Part of a small language model's weights: no biases in attention or MLP, normalized queries and keys.
Each number is 500 + 50 x the weight over the matrix's rms, rounded and kept within 0 to 999. Layers, rows and columns count from 0. Numbers have three digits each.

# gate: layer 5 MLP gate, 1024x256, rms 0.117, rows 389-419, columns 64-127
# up: layer 5 MLP up, 1024x256, rms 0.113, rows 389-419, columns 64-127
# down: layer 5 MLP down (transposed), 1024x256, rms 0.115, rows 389-419, columns 64-127
gate389:508451562498532470499490552504457495485574463548487483446427463393554517530636472446466604539494473491440565482463511470457497494511481466470544534425585520479494556447495528456445405452521532
up389:532537495390485473449549441461507482484534513489418515455466500497508495502502558523489591574475539496500502575433523537516512488489562481428548493553524583464516607508509543512490462537464444
down389:458498519533467567601506420514481460495502427474486453553458460613452545457605531530518499439497574522536604548480459515480512542525484431467549566514517464524542462490559565542443520577489413
gate390:486541456404613554448508567467511567475510508534542457518408381444513532484454552494497506420514521519380508527565612541571467435388463560446516439571472563452574421434487529499504427424483538
up390:404427543496518470558446528423603495589599570511415415468551521441506557476502473543452662474480456416451604562544527563503509568530473492584564600438491380547493528468540575485463463541447518
down390:555381533501538571480508483480501493390455590472440478489412508478524486624543543534515500528491470556526591512486489455529581620432544465490473426534481485514498508503633598399487508544592531
gate391:517468447512499522437448486380573493567466507534489477528465539487436552367461489566561480471481524485519475496575586429586414506576476550606436536540437468404463411470538459479461501490502534
up391:591453509458527495653447476507500483496565486568497525502467562454514590498528464562487522485506466531469524591574496483473485583558482445514543407524547523507451497480477445512524464575525461
down391:482582507429430544503521436583470532492450430515449556502465561474495500434476607507471471522511432513504477517490493433567408568528534578515553543566467480507593511387566480499506491507482429
gate392:431526506452413472439565455490473638532428490558551529475521464539458507565491578533492543558486500543483540467485559513486572468535619588589530566472543539460358469462531530490505479446521501
up392:441468558544559486415589528578522440478507628551496444450459420542507429581423593452569472550555510483391567522413461493456381462527534518436527539583512514483474569465498542486466456533501492
down392:539507517532479524493554471454450445543483474542463541525466524450515494459454472530568552560540428429559518571484510448499525467553459455462574544469503506437477546457589546490484526551406535
gate393:521564481422468515482485547584515488497529534579412563512499505477517501475532544558582402542545534456500487528432505519512582545359541473414564512481426504528426486435569524509527493566546503
up393:443515532536487478514528492518448530507519461485420478434483522552422556478519525497468473456474487510453508440452477583459528521477493467481515542534475523456447553506446533502543458508489506
down393:631539597441488426371423513447562571498499567508460431437441446523510480568483468497563535446509521438518523512480494476489458495581586456589512505540472495549548356421410471463471529528453530
gate394:506500433503474468496542507500512546505540498518491460511447530502529517509523530531444442553503521500495551573388519606559514467463525516459531480446477591469544608504496571476533486520550472
up394:522564467527492563466463527538429514507498498457492563520447515502517502410519464424601477492494426424522522502473503488529494553397529438516503536521511577518457494494428423520608560512468497
down394:467510528418523478538658490467446561488449506552480436566447496527544507512527469410503482557496496452537530558431550519410563483536520546520557521538513527562538475408420535567516491433537530
gate395:403485458523471501516494536470506442568463523556476559471464491523459473561518467576483556476440428432564507439511505456543481524457446400516512527428435525549501575366606491485486374474446524
up395:400549465480466605562577558510562619549509585444476479515579499492540406483429582481522408457475487597529448462521631494455521457522522414531485401488560426537573524414492547485532503510505527
down395:526529579491505513541587512559483497454505368464578489434518486524456468509514475500522557447474559530549525606464437490468438517575602490484485556507514543483515598464566593423518383588442493
gate396:562506553514542458438453558431437455507442585522428441373507484451578624456453481517584456483524441411479459466486504472496505492522442396498433468535444476414439426414548460526490472575458515
up396:497525508572492500405558499516423462353531511569428420434441578453498534627588512526500570523577569426483570453412494479556483504506438502522555479547371452520524474455494518479509493592569509
down396:419504540501540438500461487507531465528467477490565487494551478517510532531418557565503522463479416503554469504503583583582465495468605529521592500528527531495587494528481425551495528469424330
gate397:474443527527505521533498377475554515464563490473464495552521491481484553495602496451513518490559599412424479409468555543475536533457542486420530555414527451515492497462493532466440476453487514
up397:565547416486485422460481574497474508492503523523475492416475585559499584549482414547488540470514461444499454465429470398522476568469500484501533513479514511538508575493490478525541547481491486
down397:506541479602487492561470516429443511547407528490478507490431436467469548433539528503594574533538550452497545596460484463480602477486527561576550508462526399423443473473519491537414484486541625
gate398:517524547470445409520475565577428579509435501516502506588419513497502526513460513501479548529490482499524383551398498500565452428504508481530433459505586500515486431483498607476370578619456522
up398:604468422557496478541552601466445527546614500508396467526511552499477498459591508575555493447504478569516486457510533472372569566503507547507502558469381505513433488456479448476522489416522476
down398:465478454451388557519540472531490554566641493399552468509509514520566532464497524474505563533517455507548502335492552490521427471463535430471474519541527570543420476432517524396504451510512611
gate399:480509501468466478397554570568451589476442523496475448504476489442531457568504582577453591444488543540496515481461435453473545520520510548496472464387448512445408574474578463507497514434549510
up399:516553496529563434466552525519483415444505485567478497508500519466596423592572536516569624461436446542550496488563477575413481380559600438520506531517471457448497517565525486463573489486467450
down399:477435500543465478431536503475472351550449556520475511471463507424470436514531491482490484401455441538490567477504537552497368393479464486492430460457511495492583542496531519483564441468525464
gate400:549558502485502542584428493509537575486506574492571528550442482436459522485531607486419528546435552425437555597512522447565488496519554554541493576565495506491569403463551510488442460486574544
up400:564421483498476556437444470469497472571545508460492371451581479469561494477563466564459559550490526474513516493490414509528394560405489504389551541580527546568398542498538469468402453476434487
down400:452481465459449463538557584581527517429529588503448485492485567531452417468462480482488545557546497463629518486567456531512531570494448493575436465512460596502488471439628535585562569574556581
gate401:592498468416624465498545538466473543524521453481510470502472530492539548500458540507454443482514521513526482551501479517549479504446532548548559533526496574530489572475531568457549440579427494
up401:410507515573529406454444472466448436464477487478562519513472634539515551497402415572536540516416520563569487438546507498471519504493522549554431524478463444600501469523530567570529428509466531
down401:501448454502490466502536525474449585520566586517474533507554512507506490505419536488505451539472491425521583519528550587567476537483472395413512544591503551550544500434497346425531486448540598
gate402:492602461355416489468667525514557522487411545512513480516421554537385526477414479480546504464445503379500488492495547527641539534554537595530463520461568490522545552483450442506439439553607574
up402:370444496451428457521611473495506550530474481405499559492531511657480528480554469523516503532475410533616492557443475462532475587474483423474562424473624435568543496509436535544497447493525523
down402:533473489546559538514575512499561380518462429509489438551555401434578521497469480444582539526531550496499518581479397391435532515445486472499390550496598482508533514524529484492503592468476438
gate403:393541432401492484507527599524490556416585591503542504434469468473497469500505489528505426477518534486467525522558530503519437562514519515553583394469511487536432535535519439483455514421536496
up403:545453605493531443526472542515420427476422441545541501525517497437490530485576482528481479489480464497486583536521422482543641425525456478569385426592475517417523507513466554491491478551488501
down403:435603583467453389456520418545483486594543464504494400511621527510582534549492492462558569491557568491571495508582485516590553575569457492522471448476417492554558481398497521437487479531503504
gate404:545451477501465442481501515485455535489561459524415473499371503538468437498370485479569436529508439495507480583451568441538459616556545428568495488511504487459473516435513588470440502405525472
up404:585507490548573568525497435505366507428534476525564494463531481464522617519606368576445484472493442540412544498462445476593455452493527525395414489485514572646433476492522581530468481557408476
down404:514411556489495468609520537438535540496535622618483547471585563495487598446538502520553499520506525537542493558500524474494548480502385521491416500530557490518507507365598565531469506473505555
gate405:451445617517529547599519406429468519455500543461509418576509444535550608464449460453482531497483459518438391429453435532483453501520594396509446470475504459490464536561502527494483505484547497
up405:585467482445461497475511574533541512503451519537538495559501511536409494497564551425566465507366569482505464514515509490516500442581510542456571538510643509478506525518517437503454452530508487
down405:488463530487479546544559640545551599450517473485468467468418534494508474429559422544441452565458504532446547462438428516449512442503436441471450522563519592493536534499504517491463540491494266
gate406:460464568381509505523425443559565620522539570453531475505488442491502513608506488614523407495549520498454421538498471413534482543451441491523498492471508561627558489357461413528525545523530493
up406:476572508526515525558433493523496452565546588439563499569441444568464463515483576529465507478510458500428587481541426481466618552515510495460435541430550510551604417482485446525509443514488483
down406:477497542546485536340542525425486554516391509510491523563517495418550571539471457499465469508484510549395428398454371469529428445477596506548548531494492471504423567597522552556417426447563367
gate407:552483528475523555511482389556454534521518466527498560524383487478555478507593510527490549498585373549536559517413479595516456481476562539444488570483452530511542500463471544526489497529440522
up407:475550465578563531413520544582471539495556594500492396542498427428449534562509476464518404513517442478517519545531437516437480472502559501502525483578473604521558576539640462498521449476543505
down407:461568445484534467468390589503450540506535470548577477566501523573475541432407438557537531461486512501489532545558466543558478541457471594477449440442548470574441552425342553543535445528491540
gate408:490508449459454481441484572511486645478559514485530423575498460471581483485518597481476593435493526520566459457476450512554525483457567451580424474501479585449438508467576532524489420573607535
up408:456615496542557571551511509433454526500535490493514538558427535587540438493444519473488454567487600531552505445459506582514562533495545554537501449525580461377532530493497565522487438445514529
down408:500598536499587489552479501600358481418489528517557492460508497500488435544418476548557517561444428493535431530521519552500518484428584567546473534465549477493596474521479452442413504492500576
gate409:522502513546571435551457539397473473517552566431508469519535605469458602525448461504530509491533579485529508439537511448464576569515466510479612622482488504584494483470503478524470544440515500
up409:504509404477506535431466479479507425574467457519505616549536497442461441539508517520496409504553588550557550552588513389473480518501521544437448557446526442401561474505543499488480422448536473
down409:526572479511537479483486464435558532471483447558561449557510492552504461567478516516482570516485546458533523476399506494467394460525502430470472459484502534429493501396454508526528545450415494
gate410:549486523548509518500456427548529431494437442483506527467495582468511561521568450495571490535482546421497469472441427471516450399554538513471444530523488479542482506458526536547439506552481533
up410:567454496426497545501570419573548529463464451459483385489544506574437532508425531440497527560455527492541458529475471488446425556501450519516477517468549459492537562480537505500552459582413470
down410:578494473478446588560561437581451463560502564514461393415588469466487508410502573506479451549394475535524535527540599515430503557591542499569545503485540496380519578485519540471554566488547401
gate411:479518418528483552518516535575488549523565451455551461488428579497499464477591424525416504501433507471470441473479604490417467490482568544550509457512542546522449547479532519490511447607540469
up411:521610551366499481448613543552380530482485467490463471520483469541547481451576459376369579513492534473493494503457555472428600350535577405452456443537459482475506441484567508411503590451436542
down411:546500537436479533483452544463502398544588511514480596531510484505577491484521438520479419605556519562515512582479574517527512513436524408454575535572470469493527503472425575523462545511528414
gate412:485544462416449451518548445588461476486477582541567477483451521561515498424427528472493582494425576569501487472517554490443559434450520519373443515460463557521468455474585540435445445498482506
up412:531511498417449425461511455469472522501522493486477503443444456475475538458416456524425489569447511459503602525465454436427594437461552413466466568538499524442471583483425547492561467459576554
down412:572526486434550508465486500482500587544479505551488596565545464536485444524450434484555503462550582554463469513556564541573497523553444538534516386525629461482456408501527478612504420429462539
gate413:535550482540495479427471520450576505520465511573500517498406545510468486470538549464536526457359611372428514460567475443455452546434551456505532531535574535541475446416564475494461517526495559
up413:531533410540522506567482538532508521563494431493620602496430467454522466524477460387572547547482453446471512437493475551441469449492494535478503541432548481459478431472526457521473436492460491
down413:563500411498425436495452511489432552514522520561434508508515450497413572537503486508538376479506521526505448467453430533532411528437465544478450475500539593535496439426463402479473562582474426
gate414:498456552500480461579466531394417530478523429433454516498534517483527557584603421483494473550470543581492438430486545492543489579499498590481509510429482450560507552458513475491579447530448501
up414:445492516543579538470547545501570478467550564522535486498515440519480482486549468581480469527493525523470537484594542556497457530438434514545529549443480405484507533468485470527530441531523503
down414:484499499489405497453531510623461456482465387369460509475617529513554585619504527519553527423476460495533486437471490405496546524512485526559482462449609556449558580469462496561513479572535496
gate415:471548561587536515525527563535449517453572613496472546526369430559554537517489437470491391479468504451538531493461476467472563441468499487485522559424461488470489580431505575488494523534533488
up415:510530426565475518556544393534508473531501566509597456518450449394505572379577500485441435437535523522525507446458502550559484469497417486505468511487411511518448490499433496497514504493517483
down415:535501496506483503335449528516450504499471385496543524527531464528514565470473563598477495595522527430421453503527392503506481439562467526543446468522559481476450554529581490502435456545514487
gate416:436512495465448496583571556476549626447475512503532522556527568468427485531496491483545550505521652506517546448518604528540501471516504490455518493452498550414484624392563524507531484535606496
up416:445507532565560470589492526527627450430525487497531525598549473405488426407546523475444476406490548536357537498557494528478457485591475526643458461536490469486501588459528547490548454441503519
down416:431504531551548369478550399516484498547524511418531498436500502502524583533534508551542540551436469432514351482534489414486475420531475468467492458510422490504414490586523431603480552465505458
gate417:556484524576506583519568553512521502408469526504563498543529424608455484550391475586494470512544547460562520451472477525502413441394561555458506475502534461415445515508571462491499538453501500
up417:502488502510565550499510531454483492488434562544476482495397618505478444453450561624491492606550444554526614607487484524459574514538450477476515492453420501573448464476581550491461501616516508
down417:507563509522537549515470527546460409418567416522518531465505492475541473528549468527529472607569535570519548482508533556423462421584492353482565504499462486559477535540564540501597503457458472
gate418:559510447531526510433470535496450507442444540590430516463492666431467500516556571522520529512434472455597544538493531535502460492478447541513477464492570499574464624416601522475502418519540523
up418:574463559439436480524503474554585524425451455544524430502530603439502535527486490553435577476580540517457619497475546540466504491473475539556464556589507486451496455548478427557535496468579529
down418:492554538479549490406479518605563489530555507490483495445462536505520564492519519516573481539503491434524462435467478497520461447527397448484506449487478488587475536521505441430485558551605471
gate419:514484485444578482446491539379374545492480616463481512517461535562555479523504498439536401399495528507456536526448532547458455400557539504555467445534468459477469536442488583496472412544507535
up419:451515512542542542550543511506502579471392460499460553583469618500561621587485496452541509460423455478538505456547546549514550543541571433594465496584483567437456440557522536576476501585487510
down419:569518550559451579485469521504485504578589549500368555506450518561486442488523468464500519497470541523482497492480441463545540509537594478596454416547512510490495502423497436434462515524499502